Weights of a small transformer language model.
Training: a variant of SOAP for these matrices, 1062M tokens, 4052 steps.
Each number is 500 + 25 x the weight over the matrix's rms, rounded and kept within 0 to 999. Layers, rows and columns count from 0. Numbers have three digits each.

# down: layer 3 MLP down (transposed), 896x448, rms 0.0446, rows 671-730, columns 224-335
# up: layer 3 MLP up, 896x448, rms 0.0672, rows 672-731, columns 224-335
down671:519493515506500470460507452445481514483502490498421488501490500463487514510498511517453488475503516492535448520510514516492536525509520503506503507486496471473452494526480498504483526515496461475514496469510537540517492486575491487462475510556498529530534537504539482496461507485478469544472478502475489501479521451494486528491487479472
up672:483487477528508506556465481462518459563507497469502490460502535520478498456503517483453515445520500487582484517499474504480514476485508471508513475507466472497487462498504524488506544519535502496477457440475513540486521483512527507483490547469482498460524515505485520502512501497507522503476489486498501512488470496481514497507495521536
down672:481501532507516528501539493528511489459495465520534493519483472486516536491511473489508468499459553529487536484498535482502521526501557491515483511483507494462493551490454501446507509490445473501492489540520482492484432482457472532539511490527496540519512483489510447530496499507527457537552549502515532516510493482485480500504515501474
up673:509517489480517430474567524503503455536492494519512497502486506498520516516552444486502492474500482506485501532541465487485472505476435554520515505442493540518513463534518467513464471488444495495467508488546477512546497483521498492451498494465472456543502505462470501500508486537559486543505453505479509492488510500534483499509463458459
down673:515483490482490529493512576496500502496451532510458552484494507484508514484557486489507477509485530515486471433521452493527484506479515489468515499486500497484442467488519484487486491480464531493486453527493482476496486426452495507486567492457489524541488493439483497494486472533503454480522484522483505502496478504493487505503492481479
up674:503495524523538518505499523480490524521506516476475521527492423514488491456492460482501496456477461528486451499470498481488428515442509494556503454470469540485512493460489544513520498532527508485472507479499505498500558581532498519503496528519500465509490483581502502489476501541507495528519505515497503488449444467541510510518505442501
down674:511499495498496528503452522511471498501516526497488490448524492469427512511498512503472485475535474513518482489499503479492453529462494462505492483496522491488516523473434565499550477496513510488513548535477471515504508526508507481499526521533521485518524549517539476538496483501487441525493495537479484500508450457525493503525529503486
up675:512527489492504495475530536510533474477528518498516517509465488480553495541498503496495493488471456506489500475481504503509505496500521524535475522507491569467498520518492554477455485479507507507506539501497467517515534477503474487516516512486445512508466510472518501497485523500499505502512496476513500492491470504437486502525489559485
down675:547492482489494515520551515502510509503500507475521514476494477471510512521474496465458505530502486520491547520499520461529533512526499472521519451482494522494516485518489487469470508469509499509511469458508512503509551540480503505525485484522473541478507458516534471494452499474439524496523503504452482463478503511458482520508498481502
up676:523527512469484487527524510473509491498504503506521525514513474501513535500538481468513475482485463506504487497510492504507540490474514442490469428466447483538477522480493548502516503529466476523479524534503483526519482503510483541501497483478438497478474467538499505476500471513514479486503474535503461517487499507469502477487509480498
down676:494502509516487516458469494546485532478492507495472502486511480510500508556512484528473512497503530494497492470460488517484491531513504506489493572481519479479480490535455471491506519510527476498556470500490527484498483472453482466494522509507516504509511510473499492507472490516484535515518448481465545487533493530464474545545501549506
up677:472505486412478533540531510474522462475489465505513505517449492493464482476500521484454476474456500468479477526567475502496512523483505435542552458457499434507480515495509508486497492507474535500512518464466469539469459485483495432516531512467518515450500538486437492493488511494469488525495540462466497521531516510520468532510518526455
down677:527529511513518516513529467508488518507528531487517513476523525474494494491470482508533558490534543480493464492495553511486549494527496503523535495520492534462547488462506520504471527503534457492511527530486509462500473531502519530478503447521464537501490492478530494480497486502515531495523482510521505483512565473490485495477462463507
up678:494486508518503519473509498453482431473488451503516521505478496486510503442497480472532485530489500478526460546530507487506529546491479474483535528464473516524496511496487494517524464493509508508510546476464511516507527524534516510498498538479478458494485522478469518498490504465506490501497529513502470500444478507517532508485478464502
down678:506532484477495457493500480495552519503524521494514513458524507479477515511494471490478500478478460502479529492505516530512474457496503484548500493539500469473570548474489531443517517453498502475497471513554454520574532492500517556539512489547465526525482462492482493481465510556452532508513477490522485466521566500531480503494524502542
up679:517482481506488501480525533482506464445469502567483517487514499504498464478458530491462520520502485443488484504537489486475470486514472509506515513492521474460534544474481503500509515509475463545467471531525517488504542485511499477518511494512511483492521516472520481486481491506450512499525485488474477522514488536511511500506469492481
down679:503506441511503557499491487536497485493503481489536533531531493508520485507482472511506504517521519506505494507531450513499463546511498521487489496487497528492501507501536544572478483516497479516523516516498511508484496526500484452509492496532494429496477489514483493502478506500491554542485509508468479510511485493510473562451551531460
up680:479486494496550531502484502506483553481488493498514490517516462516560493522570544480498484500523506460480476481497481482494530473525476464499526487494492506494476485523455512525492540511524526475475484547497501558498445539504499545486519528493475506504555495541486506485544512515481539457509538490538517522523477551513538522495506464505
down680:493458502497519487494526534474524509496499492476519530480528479469439552498491461434500493545488502498528469488514515497504485480451518521508480500484520537551478515503460516498526503579540473453483460479468525499523508496471544497463528490482507450517476509467508461494516482527497518542505486460482559506445495430501534479489495471499
up681:496513547538436498503503520478519477481535553500530499485519525457474496480539482477556477531501493485483521485528481515475483526518507469490498482514455496537512499498464507497469471535499518507482489501529514494534508503499519469474527516482502492486498476524518476499515536496513485481474528508523510477509492515462474490501499522485
down681:492487464478528496500526500546462507494506473495472486496491529548505498493440512505458491478469465539518503509494523457500522478475514547518474526498523519493513490452522482515491503509511490490522481527466501492491468482487464501522488474486498509504475508498490521511475510506500487511504460502514493504500505466477550511524516475504
up682:515489497535498495505546505462512528484516504515506469448481488501518502494474531529519505513504463453519522489541491506499506482481504477475506509509546507560499465486452483490503489463513464484507501527503445432507511550453450533493520522472504491509499487495494487491523487468522472504534539471487499488541531481521499482484504505503
down682:505478489506478483506469471479524473488529544492494481496456496515528498517521498565509488514499472504507498469545499529489511518517489538506509510469522521521467549482548513477518472529518544476490506473524474535475490506544506541511503502512438471511498527475495476522498486501490513518455456530503526487486534502534501510529508495518
up683:527554551570481490460490478477503532494506503504537549500525478491502439484486516517484476487508468484491538495511491517500493495491491497467477525486529482437503463489478524521480501521537474542489476492497509514526469517521486449571483509466491527499512443512464483537439519525498487508546471502476481515526521514452464509497520558510
down683:484534552484487482512546511490493508540465473512481508508476514489517485500506524513462492524480495520487464508518506465524519511493498523525466506551473519493498483488532494509507551495519496481516484522510517476453498492443509461523512485528539479502481506498499539506531510472502513443501501470535480488546492473482514459510494563491
up684:572490468481531537518520545499471485550476520505496497500468486473511493499526484493496442495507502535495448509530478506493520501494501488547541547562482513466536484477540477541514521496467578478496490496510514512474483501504502497482525454497507486458538528527543540509549538493510484502519507505498514527475519514494501522501449465538
down684:484520498510519510489498495521506494521522540518505464510516478527531510492502503501485491510496468505445506556491506540516517504512539470482506496513510526483488497489513499486465530510512544513456480486484538478526502528467515464494493510490550517494479490532496494489507481558505482494498500463513499461512570504546499491504478476483
up685:485512500508468481482531501475509490496509520521456493517515472495469592513507505479529482487492474497512503524512470525502485492510476476517497489463513498495507494513486498482477506524480521526459517498493525450516507511476498507521447542490504469505572554537448544501451518472503474482524508490496484518484484499519532486543472538506
down685:519473510496528539489508483538506486486454498477517507514489495514506435479521475535500513479503524500520513458521537463513498506457513518449512500512511481523477519491479509511518484481502492480546541491509463521525488511517511486448542481487503532504440457493509500507500507512500513522482493494511547451519514513495492500439532468539
up686:474500504522488477488499460558502483509523506493532478487540505506481502520509469523424506484571504496567484462480488514489506488457493573500454483497456463527517473486544517528531444508527502528528539449482515525516483568515513510507456531533513501481489502503470509506520499510506507551474505515471548503532519456508522500520514497534
down686:508542520496475477559487523478488493502520498486529496467477490515498500496528510525554531508468492541483497545510538510494471512498539474480466544509504490472488491522521495529518471506486518521509503511489465475495552443545473503491579474475511519467482461506493488500515512459478501500478509456505511521503489532518431506483522502525
up687:471509480452472470516489492507471524486486467503487524520512512527496469487545461524525530488475520448513518490478519500462497519488491516505503491508498436523472474493486526473514508511531517472513454544502469528498514482483537499506461531509478520517498533514494524506499507526540534541563463490494498507467479514488480472524515510471
down687:503501493523501538494471513540474510524501500519467486478479480506500503535484474552488473474508471527498490533475497512505512491513507495523511516526505502488524507512481490493485507501481481487480502456486553460528476482527487500494496500457539496499531518474506496492512500482480524507463506511483506495507530449474497462496526452505
up688:468517522476553511518518485547501456498485536510495572500457486511479531502497465478526515500533503465540514503504483496528540520537493524535524484477508502542495544511520502480552435462476524479535525469491516540501427535510516439473460496439505516459487530504472475520499480451508495520526461536518517488468486535483511493454478501533
down688:513525511484537526514504525499471496512511472501503482552486486526482510501494509533462448478481544527491504499488532463464490546516505491501467552512547492485487525530480499447546457442481510493473508464465536518479462481472512466504471532465473464511507504483490522508475461464504508475466521474488515525508396478500460482497569488521
up689:498535493507499508543509477478563494482511533495567479489448471495510512531472496523483497495473504481525484510511485459492508481510499488497516464508533496466488490486472506504476473503533512549479480484505532474531511484521474502501515523498508538507502507510512487446503504496530527508475479495505548541471479512508526486499479518532
down689:513462551500507531495508503465458541485473494498465495474546532546506515457496497448534497521508495479480513482489469514531491530499509534525456519487428518517556545494541542489519532503506493452517497461531463509472494486492512500521516442483494512507506539515507527550506536492485479490513486512511475520489517484466463501524498479491
up690:514502552470500520484496539486474503551459499514528486461512496515470469523480505507462458489544525514489497490530475543487488498465513483508512537526542478515484475456527522532481503478456493515481531487565461535499517534500539475479510495454507505515551482497485471465539494497511501472419511552481517490497535487472506483474480558486
down690:497492459514475479464494477474508472465510471487509473539489569525468510478559470461521528509434467558505510554470538505509507530539528519508524501492497515467551535489502499480488501491557514511514473490468483481490519509455491524532533495529498531558467511496490519496465503485505493517531526455540482483539513509548487497542508532519
up691:487517505510436526499509503512478540502470489510478526521435520496515513474490508466502476490515474448544472507464520480509543539479497491522519496488510570543477475520480462497462484519467482500505477513530480470536500516516528491549448533486528498479449461515431491485541498503555469516521508512496519474536486501500522545480485490499
down691:490472423529450458469492517468461539473485598505542576482467507499549521459492469458536418522478500484514475470461539501506424484493486543482482477545485528530503481537472482447417514578523449491492498504531559456545477528459515482474488490494523507548493528462475479466513494540507446432513528431556516514519563525398526534523507531527
up692:472497460474514502500512496544450460479483532441524502479526474521468514495504525465472468489517489530495449509504510488525525555475504558513538522503496517528500487482500506487505501513506514479472500485492509530517451515467501467490527429439484503475476504511501501501470496498489506476514467520462488517534538535519540470492448478460
down692:530513505521530474565473477490512477461530477448512494518501567482526526488543541507528520533480464498559515514491491486523514503470495546508534489500488482484484503518479509494500483501520519500464508480500552516480508506494501495486490511494499469470501499490527463531517498512513517476467525467507446497491498497539488502512514519489
up693:497517468521489461524501491486461542487506483476517540502487523497491518441533491489514492529481493459550492530528521536519457527514486504522500474479472556451500502491539524531461494517496504532543492496480452478498510493516514472498491534482504453506484529490461458499490505505498530481468504473501504471502507498481502535492526537535
down693:474507535447518517454470513521525476492521484533469511542533511509495509539471534476499508512513548512447542495516508493490517485552522494478508523496517454540514501523496482451473496497494493448488495472513569525494550495512512538512498532524492490488481502479526534506529467514511525530515525498482482511502519502528515506536526510444
up694:511495486550497450513528497506495493467488493503490489513496491508527521503497535491485489497497512506533455468512490490511486499541521508484491494496476513516464485514526454485511497494517501496493493493529515493504497547503522448482511533472506508515489505489518511485485510476518541498524524503517518479465524520488494515472460541498
down694:507483478503501498498549484524482484528506470501483498485495498546516479514469501505496522515512496525516496519516512439473504476496514538501514492523503482521487509482473504478471522507505463485483505498465524503542462544493498506450484486519502497498492501496496504525463506471523468498485542486508508521511504513495482545510474502507
up695:502510468502508529493479522536496544501495495513529492480533494489513506533470490545531522469506467453544522490504493524471485532483531510472450494482457529516485506462521537509480499513538489526483454492485545502486487496507504512525509501520542482493494513479555507481447511531495518522505525512488484482519485471482432492455509484484
down695:511506506495474489514565480497504484491524502494494490505484502477486496489514496480484485507495472496481476494483510483518516489541506507499524477511523478508508512542517466500537499514488517488510520506516491529514518505482496506484507493513509510507504483520512492525544524463498492488471482464495465514441498530502525495508496491527
up696:537512537524482479471516526485448508476508479497519499518496500502506546484497494493480511489503460465533501467456518510475541538477498499477498518493544511486521542496498514532532484523431510512490488519534473495508487508530470490484457470493487476483565532517482509506518477522553510464496497535492462497523495536519496477493525471505
down696:489470499480488506546528493459536473521473478479490545470503499513474454472494486526499521494520505505449499458475497547507523488474510499488491488481470522555522501505512496517496532488515501485522498488504479512528478531474492476473524501509534483446502521539489489533542504497527494500494511506518498494515499467482546486520499508511
up697:479498516525483501503476498482462445506486464505513498533516502467489554486500495521547441547492466495518494485498434487460526540484497462507490514505499507472476541481506501474486488502440503548503536528523560526500513531515499519494527495496488467538463473493482549454446484510479507471520485464489473505497497500521513492506504505507
down697:520496498472512506484526481483497478520521532473512495490513520506462484489488499498515530529517531455485458463499510492503476495525494521510474495538516516519520447522487490501507461490523503486507486491459535494466501469494510514481451532520502524478484503486540484515511503474529489499493486526501461499495508511490498497500531518498
up698:549497500483499489505505504467469516464466520516500469476498518481552492491544459542499498504500492505518481493460495495490502502497495492519462465477487482468503495481528484519497532493458513511473469481528513520482467555497497502475513473504455529523486533469510537481498500579510466464495507448525485493483505535527535507436531472524
down698:500485518495495486511472461535484480484510470497546556498480516467507515495496503481498491485530503460496487487521496530492505476495505510505527500523479520531509538511502503513491488510500517487522486523492486486498563481488517543515512498538498499496488469509477484501509478481517505514499491535486462503522561483542468506499472512478
up699:472542490511493471510471526539506483501540538562497494451460514480497478521512516480547489496566502515485537469548483509509527471477476503539522518496520473483519480522521514502500505511480472506513489481549488457513454512476504501498511516499453505474565540521541462445492495512500551458519511533535491507481504448508492500483492524515
down699:460514495482527508522511484547482490519487504492506501485461517494467534483493509508484473514512514525516452474496445549516506472498518480483489528538521529502490483544533509477466522498514516499494464486451537524514492491513506488505520550502531496486470437506487511525537529507493518464489458510519492508506454518521451489510503528508
up700:494463506471530512524501503490508495504462503540471522484506502498474533463538517499506534527501474503494484492503520544479469493508518483474505469450542485463528500520506510514506501528490525489469526519489510541462513492510529460486495523503488470496495528501438500494499526510505433484462476499454524482501470499481503482497487467497
down700:494499532497516535466495523492512510454495494552510494510532516526482537507505475468521487536474524561533427519486549483512516500483496473499501533468507439541484461479492484512501499476518524482489517503478491475455494481492527442498457487457500526480540508445472456493513494517489457485509542513484513530548515456468516490488496483492
up701:467509513496482515527490487523497526470488511526473548576454532488495447523498500504535538510472514514516492508478521494512446534518505492531494501498507522514480484530483499500507492485502521514493482495500519510462477545493511499478492495525462493537502488454497473503519427543510458486500484506487476522520510547528472512499504501486
down701:482471484478532532474532510521487494510517495518501518548490530487524452498514472474499507494472521511531509492463523513560471551478518531532471491513536517470523520500502532503491509500470507499474464547470493438495527475502506501478489482537442477519497479473547554545537450557501449496560536472503488531502512464493497485530491495484
up702:518465522531504479516506491536517521507458494483477519526483501523481485543514510526537505464483485504499473515462500477495483507473521495549466520494467537477470474487493532471468507482492533481503477487484454506526532516496515508518565537526488481503452462508471510466520524504527441484544473482498512508505526525478523479506493491522
down702:482460474494459480541477504505557509514495547462502522428524479506507464505501512517529510519473479510510466466525528511494518511500477514502507480528515519497526487496518509530474525503487543475512537501503467497513482538527484514507553485490499508487495505484470502500489494480506493500452524491511468513482520521552517484496488482494
up703:473487531488496505512533503495509557498533506499489481537477480485574538565541467510499525481489474512526509507542534496477507530505505509502507496503508473470479517518479499498494530508491471527535437543524493490490465457552491521483510517484534544481511478478518525464485467492507524499502528470544539533480501502524501532515526476515
down703:493502501482469475518496497487494479500475499478475530506494501473464549459484517522506471506504485473489523513498499506513528464490502467527473506505474522491492502482493506502501486504486493416499498484457498502480514498473505544544512521517499510522517540511482503516503529480498517479486452513499490486515484487511507452495498483496
up704:496482524452541534516478467489469475519496508473527499515486487513543467534520524510487492503527485483464487469445470486488499479502508521510526502534503497504496491453496535520518521484474512484518473458454516482517448497510527481486468472460548495505515512547466522503493553509485519511505481526472537491473516506454522469490495523509
down704:516542521505499461527511496496492513511535472525471477456511499517444524483518469493496538512482519495510506491489486508514503514547456469485500491485511500490480475506507440511507456520493515493495492494544492499491564487468478509522527485542486521502475502446526487522487483463511495492511530486517451480500453500501510508528484476501
up705:509519528546525498459484521433498518425496548485510515511496498456617506517496512497482472519487495491488515480492514529489507516486532504488506520492488477477508496508510496474518471483543488528473519448533499500519485555482515502508469488507468509478485490506484485462563560546492496461497488513527446497451486517533468497481507524476
down705:478466546485526478441486488511471479473488499478523469494557518479490506511478500502500515504496488505505507505545495495543501522491554527477501461488483457484510519459504479501504406473566479520508502523518471505487492498553487507522473542484547526485463503509501482513518530508486497478471468514516466492492520516507492473505502481443
up706:490490503487486500519497512500493467516527507530511495491513510523555548482492536510466490513499486477505518518496494472491492546498488489521498496507518500544503516494510462503479494462507516515487492471494499456510454502453449489470523524539538452507543490517515494499523519496539505472521508517522508482465517488478525462473518473475
down706:518466556502471517462481530497501492540492517476493511474516502485464503485512487465522491469513526517499503513510500514488512496506544485483524489480479490488553487503481495484542497492495486489519522486492522535493539517524513489485508509510484480490499463516503511532505474481486498512485519496497474524507528507531469511536505545519
up707:484479536502529531520490476490502527486500463505469493479506496518481485543461524484529492486499510503476497439492521513496532530472527489453463492581509541466487519491517497503516471484506496476522467509498512513516508518537481527485534474473489495517514547527501472533507516486475464489512512491567487526541533526505525501497492464515
down707:499522500518515528496466487523472534512478513481485474454511549472542521536486558525530487478498474537515476496476492448475505512503479508510494497558509485479498490531511537531542448498482491474464492522492485507478482510514532484542445482512529554470463554481517509535532511502513486534556538494508492528547511548484492542497534494532
up708:563537483472530529502496480501493513485501500502492505494509502488517511529517498494493504523477531509477474502488492486491457454502497512488469532509566511526519482448487494492507499496507490485498514466499460529486484498496499467470481468545492511464496503536444506532512474522511486455492480506493516487503491501483494478458505488494
down708:491491492494491500489477503510489524488509439500515452489496501532525531518517485469463470512536490554504486543512469495508496492485483467505504497488512509545563577480443474520487490515528496508456439518454505475496525478497465474468488413532494513523465495482477515521493481531530510478471514448480523511523462475538466526523505462520
up709:498534477476516443515443522521492481475471536477470491501544497480500509517545555530546493497491521497497509472549516524490511509482470470503485518503500470537510505502528500495509499489510490472503515496496519488489510511486523431469508531473539523521507471546493504499510482516488518508469502501510516492508488495479481460519487502502
down709:520480523488490457484507539481481507499475495535480544520519494502458493513512418498517513475502478526494509525484537460469439440478492507472501502499561491528537493491490514488498452404543528501489517480516459473462477441531503523522458544502511501497483488478499508500445521481509474488506515475497535530524480489497484487480540502501
up710:499466519498519488542521501526500474484494487511520522520506505523517523557511494468455472525510516503492490487525476509496521480445443471483501523501495498524505515475515522486509473533483492501524447533525514465519439548521550497462493458524564467483495470508496522476547530517476514505501488469523564528492511488491532493515491474479
down710:517491542490479505471495524490511523503525531498493465475527517491458497489534530535517524498518492511494487516489494512486519527509537513506484499510533484477525501536485501516542522440516511539493562504495496524446528460447480499521507530462494520506531482483498492502475478490540491490485521517507472462529476495479501482513553519518
up711:479515546483500492544483539523522461453493529499486467476516497471542507494475504519485515497462468501499487497520470490528489505498531567474485484467530498479560494505512510496506525525528500538518488488502449475506516539476494489502465485491507522521505485524494483527527550524516509519505518502518473490499493482495485462517463518500
down711:493504492479499514474478505497508509477517502485505472501471486455480508529482504525521501509544500497493529519519475436500483515457492448490507507508451496488510527527483471507514442491511484479500510504471507549523487501564544474502484514490509524483516506477506520483525458469530513511506508511499522470492508516502544522507564513538
up712:513485461486474484507465476508465498476492473492489490511486496488521510541509517501499508512508490490477491465497488490515548496485517486554517488522527509472515474491497525450516510516500491498494492509532521473534539514521477537469460507512525508503504530471504510509516497495507512464494502469448505522494519478499534496543532489448
down712:463516512531488498483528479474494527524495478483511494445491539523490518466522522514518508500478491481500562536507473488461484470480472496496477498440499499536444477498475507505537510471476494493511452487519510543497502480452492455533542468507508514462498521511442498513468503487497473505516549508491535486487482475536512529445471500507
up713:486481534485460487508496486570534497505495482518506532532520463461491520482532479510502497445481544474503489446509499501518528534478522528452463509462493525532471511483482525492497493508491514516494443481523453508499496537500538477507495512467478468523549510458469487510491521498476550515484499520498527499449502485508503532476480537480
down713:454471473512508499474501501433490502494505457519485506503535497477497514520506445511458517518521491507455473532499513566510507485456505473521524505507530473538545501517468507522458520504461498507476503468516540480471517488466514483508475504539509466534494535490513498535516505546519520526525522494475489516527532474497514499512490503471
up714:487521490459490493544500513462505515489485499538504520517497532491537474549502523475539504487486483502503582492522493505465502494515565493529516515506537512497518540463474550487507469524507498524505460501508512508447461442485512505506547479484480492491421538517530506545530490474494502519529504508513470482488490500493504496497478487498
down714:485487517537511490493492509464510493532483514492518471490500500479477522458534502550469547496527518481503458507442498457474509503468458478470513490521469511501495473505498504498569508522522499489504483505481498526515519526508468452510473490489499504513536471519493506505476479473501477522483514499487506493516503522471522479487528498484
up715:449511511461520467531510516502500496477480551496521454530484538537513544474537527475469500496492418519468459514522495516538547533499485511503474531520464502522476519453478515517491445508524511522532539519536501501527471499517482489466486581481487495526527521514491509530498464556516496563479494508529466473508473538485495508507531515517
down715:557491505518514490481508485528509526475541469488465526487553478480501469510485505514496499516522522518524538472522526477482482499521495502502501489541506482477478467512501494493513513542492490479519482449468518488514483486479492503497510467501498497487476482499488510501512520476495507476523510511437480510510498492502489508491484491497
up716:527473510499511510529460507566481476477495478473489495479505497513545511504533515495490486485478484518532488538497463486508518471494524503500512487502508522507509480443538512511500532506514483521489512485494537496509464435522524513513442503496512501546536512485498494471508511492511514516513487517448494498457461494513503506541498530491
down716:502479464496497514498543505473495515507520484461489503506545472496483496496470485489478502523474500496520551503452525474493478489508497470528470505486512526516499496488499499498527483520511487477506481489490504500498476518489524498481435466495477488506485520473524518505537529461501468473512531477504505533491476496467460474474512501554
up717:484463488548509520518472528541478509530478496501498499512511483512462498497507503485528475511457517477449517505524511523456510480507474533503517533512451506516521501469493497509522459464460497493494538458486490494492490534487517524511477503539538498507506476512517503487524513472502543500452492484549514524533500536491481523530503555498
down717:513487514493493450483526511499539485505547548507478496502494493533542511530473502501509533439521502496514532519477458482505521536494518526496507477491537502518477439540492468488527525554499517463515477493499514492514504498474516516478558501496465546479504483504475457492499504527518470519497517516465462494483511462506485483471488488472
up718:481555510504533470526516497472517511540529520461527507495451522503471471507515536494576515492513465489470514508505560563508494509482550455542480507502468501497494475494512506546518485526477473510524522527514504454472515485496465528485476516505488487494498492533477481507496498464478518489465490470509504531497496454477537492490529532499
down718:496510443507496537499493521475478487498493514529467479511490471526504501510506498503512482474524543485547506491472517460498564494500487545526542485529506467509525476470514504464501508462493485500523474494503479536547532485466515476529500529519490488472541488486482474501461487532526490524500497484519541448500491496545534521501482516502
up719:504533508476521508528534488546483509521502529538514525528466526499505496485523486514536542514476471478536503506521506473482502507474498508507511526499516499492543472500494474473489532499460511523510467484505493476530516499521510502510493495475485526472475502510492515504494514469523507515504458470474508520529501516510518526468519457525
down719:491513515504488485475506497516489489497488512493477502524526526505493494537464477533465442485475535452529433510497507518496484564536470546486491513477461495456509500487492528499460506506521535495478549521477499487496494499553531509527538503508514518499527474478519509477507517536479513512500457504485482544476501515544493468491498539543
up720:529495477489494488507471513513490515526474479461519509502468533531456505572513497491488500498495472500458504485534487494512518522501493453513504497520549514482511508487511513493506508516493496526525497536499498500513458503475544513450529523485502522475458492484477527491481541518521486454512513494492507492507507485524469498540538475464
down720:513504493513489493478558482485491505518491484496532497488464468497490506481471496499515469470502516514521515481519513503479486500476528488475490535500504504488475519537542480514499485497490502502507517504468489496479484455504487487507493502485510505511493526503520531505474480513496487533509505528510516535515503518516517481518521495534
up721:496540483505589463465485480530479494477495480478461479477427540530538482520526544513492495519543482530469506471476465534506502512453502487471501519530479528504507528547529483496519532458464510470455518511496510467493458498482509455478484524507491481514486482538440512456492511476560503534532484533508481483477533513476459507509486487560
down721:503519483539485508513508507520499510504497483493468473520508509521529494480517543448517509515502501484510532514491489463463515510519495515464499487515482431501512490501475519498518535479479489484470505489454471468473471456467543459543499469487495504499495518505529488463488523471510501484451489517514482514458502515515447493484502481505
up722:531486496519456472551533523488513539498504495535473525471512523499501498502492490477520501499502491491486525517516481487493517524507500475454496497492522531508499490531518469483535487475478570513504483507511512507492532485510439493449562499478495512486511478515524542556503488473509510429481501492514502459555456511478526502536495500462
down722:466485474453469524477515511470504515531543501500544478498545497509526510466512533506496461504457475521479454508502524450467508512506499504494529507531466526467490509506532498490510490517516484490457542496497482449531472500472491550516478508500514471486491488490478504500505519502501496503491489476491516498482496491498478510506511502494
up723:497482498466472460477550505549460509510456485508461471415499459455530456512463537492493509533508512519482551465499474531452523494498493535418503478485524459485510495525520500462537482484491541485505521498528514496483490518494494503468542457519468505464493490466501509510467488524498485497519506519493534518481521486483469491506481452514
down723:482537516519510534532482522567500512544519526503457491492541518508515477528461508522496523517539488535480514479488477512529515516524498495428523469513528449465497511508483512478489531486469520478459501470489556480509502496486510464538511492466477486489491494476509514522480514514527460494502519475498487477449475535469509507524525469504
up724:519509494462497500494487497517514466499492522506549523480503538478524455508480506512523487514531462484483492531510546535512556517500486477520473458488495528467491514497482503520483475507480523494513479505486449491486516495514524500535511552512511526520493503525502458547491438518502507531517446522482512523511490488516507466491524505477
down724:496497507531507499512505511568496474499502505492513495471475496511502515517489493471487507499497484487524454470455502479521512494538507483492493511545471512490522470494503500483457471490501500536510551489461501499490505513531498487486489487465490547515510521517486500489488490483485503506482497474488515516548503559459484479493465540549
up725:510492503529484488526492468475513530503474510505517508528489531561494473481454504519506517508469470505514488462451509537519502503476523440483482544484474481503496468528509533527534507532482508513491509510559477479475456523501509507525466536465490488462469483492468470539499498529534478498510534491503489518493491530510550516509512542543
down725:497512544521518503496482517520543523479492490493437488497490502486518563495563492529538461469507494456487513519486502448531499491518495496485501513482489503483511502491502535504437473452493514544499515524525515505494561545504438494464503479516467513507447514522473481494478459507492482477458485539506486499524496469495508492487504512531
up726:527523493515516477461482485501484513543512516479463532506508488496448467472529522510494487535465536422486480525526495570485478465479518525472467496513577544490506463458527492523485506442536491427505523520503493513476501507536560495488527516501525499474505490526477518463552549508509486473525508473472511488498527560530490541521507519532
down726:476535462497452448504503526513512490503546516560475478501466493494469475489540483507495467509529446470500521513469509506570503497449516477499517505431535469562525522487530459465486540544521500497477505485483498505498529488531559496496496493473466499486571516541478540508493497499516480519506499500503528473533512559545482516475454475520
up727:520503486496494535524537508516464477465472565497482516531517515510516507511499486536505472504503496480486444499537495536529504504482454490474518507456500484506528492515444467496531506492469503531503514480521451505499475462514484480486484536514516508491516500517521516527480462528452492509474492516530491521489471465504488522511455510526
down727:478510529486509505463445502490547539536504493514516506484443523475487496512493496490492518474550518505526504508478513450477493494536564502548494495522507495498475486494521523454436500505541510470493533525537508449499490471516539555495542481525493490500450538486472520472481493492485476464523505462478484479494547532491472506491523485515
up728:523467486505512485509533493519491485508486518449496449499520552491434459496471509474507484484514477462473480504448487585493482486552507526502474533460497487491460520508512513481510497505488536506469481505494508486463489522479503475477465489460502539477513487518463522483506504474495468522479440482489498532480470521483508501512516536498
down728:514520500460486491455505486476566488490498490501476496513477452495513546513497519492503474495515522517516479474485519464489496487495481489513531478516512497514539549517485470469480467478464486506527477466494535491513507502485493494495527481532503488526510528485481480508477475493523494525489481527499509491549484475482478471459453442469
up729:510490473476492494507516487515508453492479467480523517551520516523525455535537490510509477496544533453498449469425506507506489480515516462574515507539491487462510488536561493491484550485503483506494538475500542493515532485510474507491490513534470480512492521521524520432492508489500514452435481509482474502489526502499521461518528508479
down729:518520475556487486497477522517510514492481534514479487494504497461481504554514531470517514533519521482494490497550537475457485465491488477479465484448509485503508516489535503517544466475518487517511521488517547504497496502532478505513510528520484502506553489477517486500492500516488480509472496473508483499457523477505500504492499536488
up730:490491496467581521502516467518507507475507494511457503485458537532466478476514500493521501443507502484503538473477509556458498457500482533515498496507514523497467496468521483477448504505479538486500466500514468543525521507460553494491492511496514478488487556518508520512521510532479552498501493521545516505455540480474506490479505509487
down730:497507469508494513545477512504520480469487484440499529492483494495489542516492554452476513513461510544469526488489505547525517503503512505475503471496513497449468472472474475506505490537519519467470482503565462505502527513481536532493541504485517525501483484519491488519494525516504513491525509512499472478548534509498500501484521490466
up731:468573526486463512473419518538531508465510481516449513475477458537560510526465500467522493466526515471480533501512490510532494479479498546500458524496503462442508510544494485486553506469530499468513503511519521509477507480542544536510504494503514505487505530512542456512507504497517511501510487562476454482489486563479467493530481482510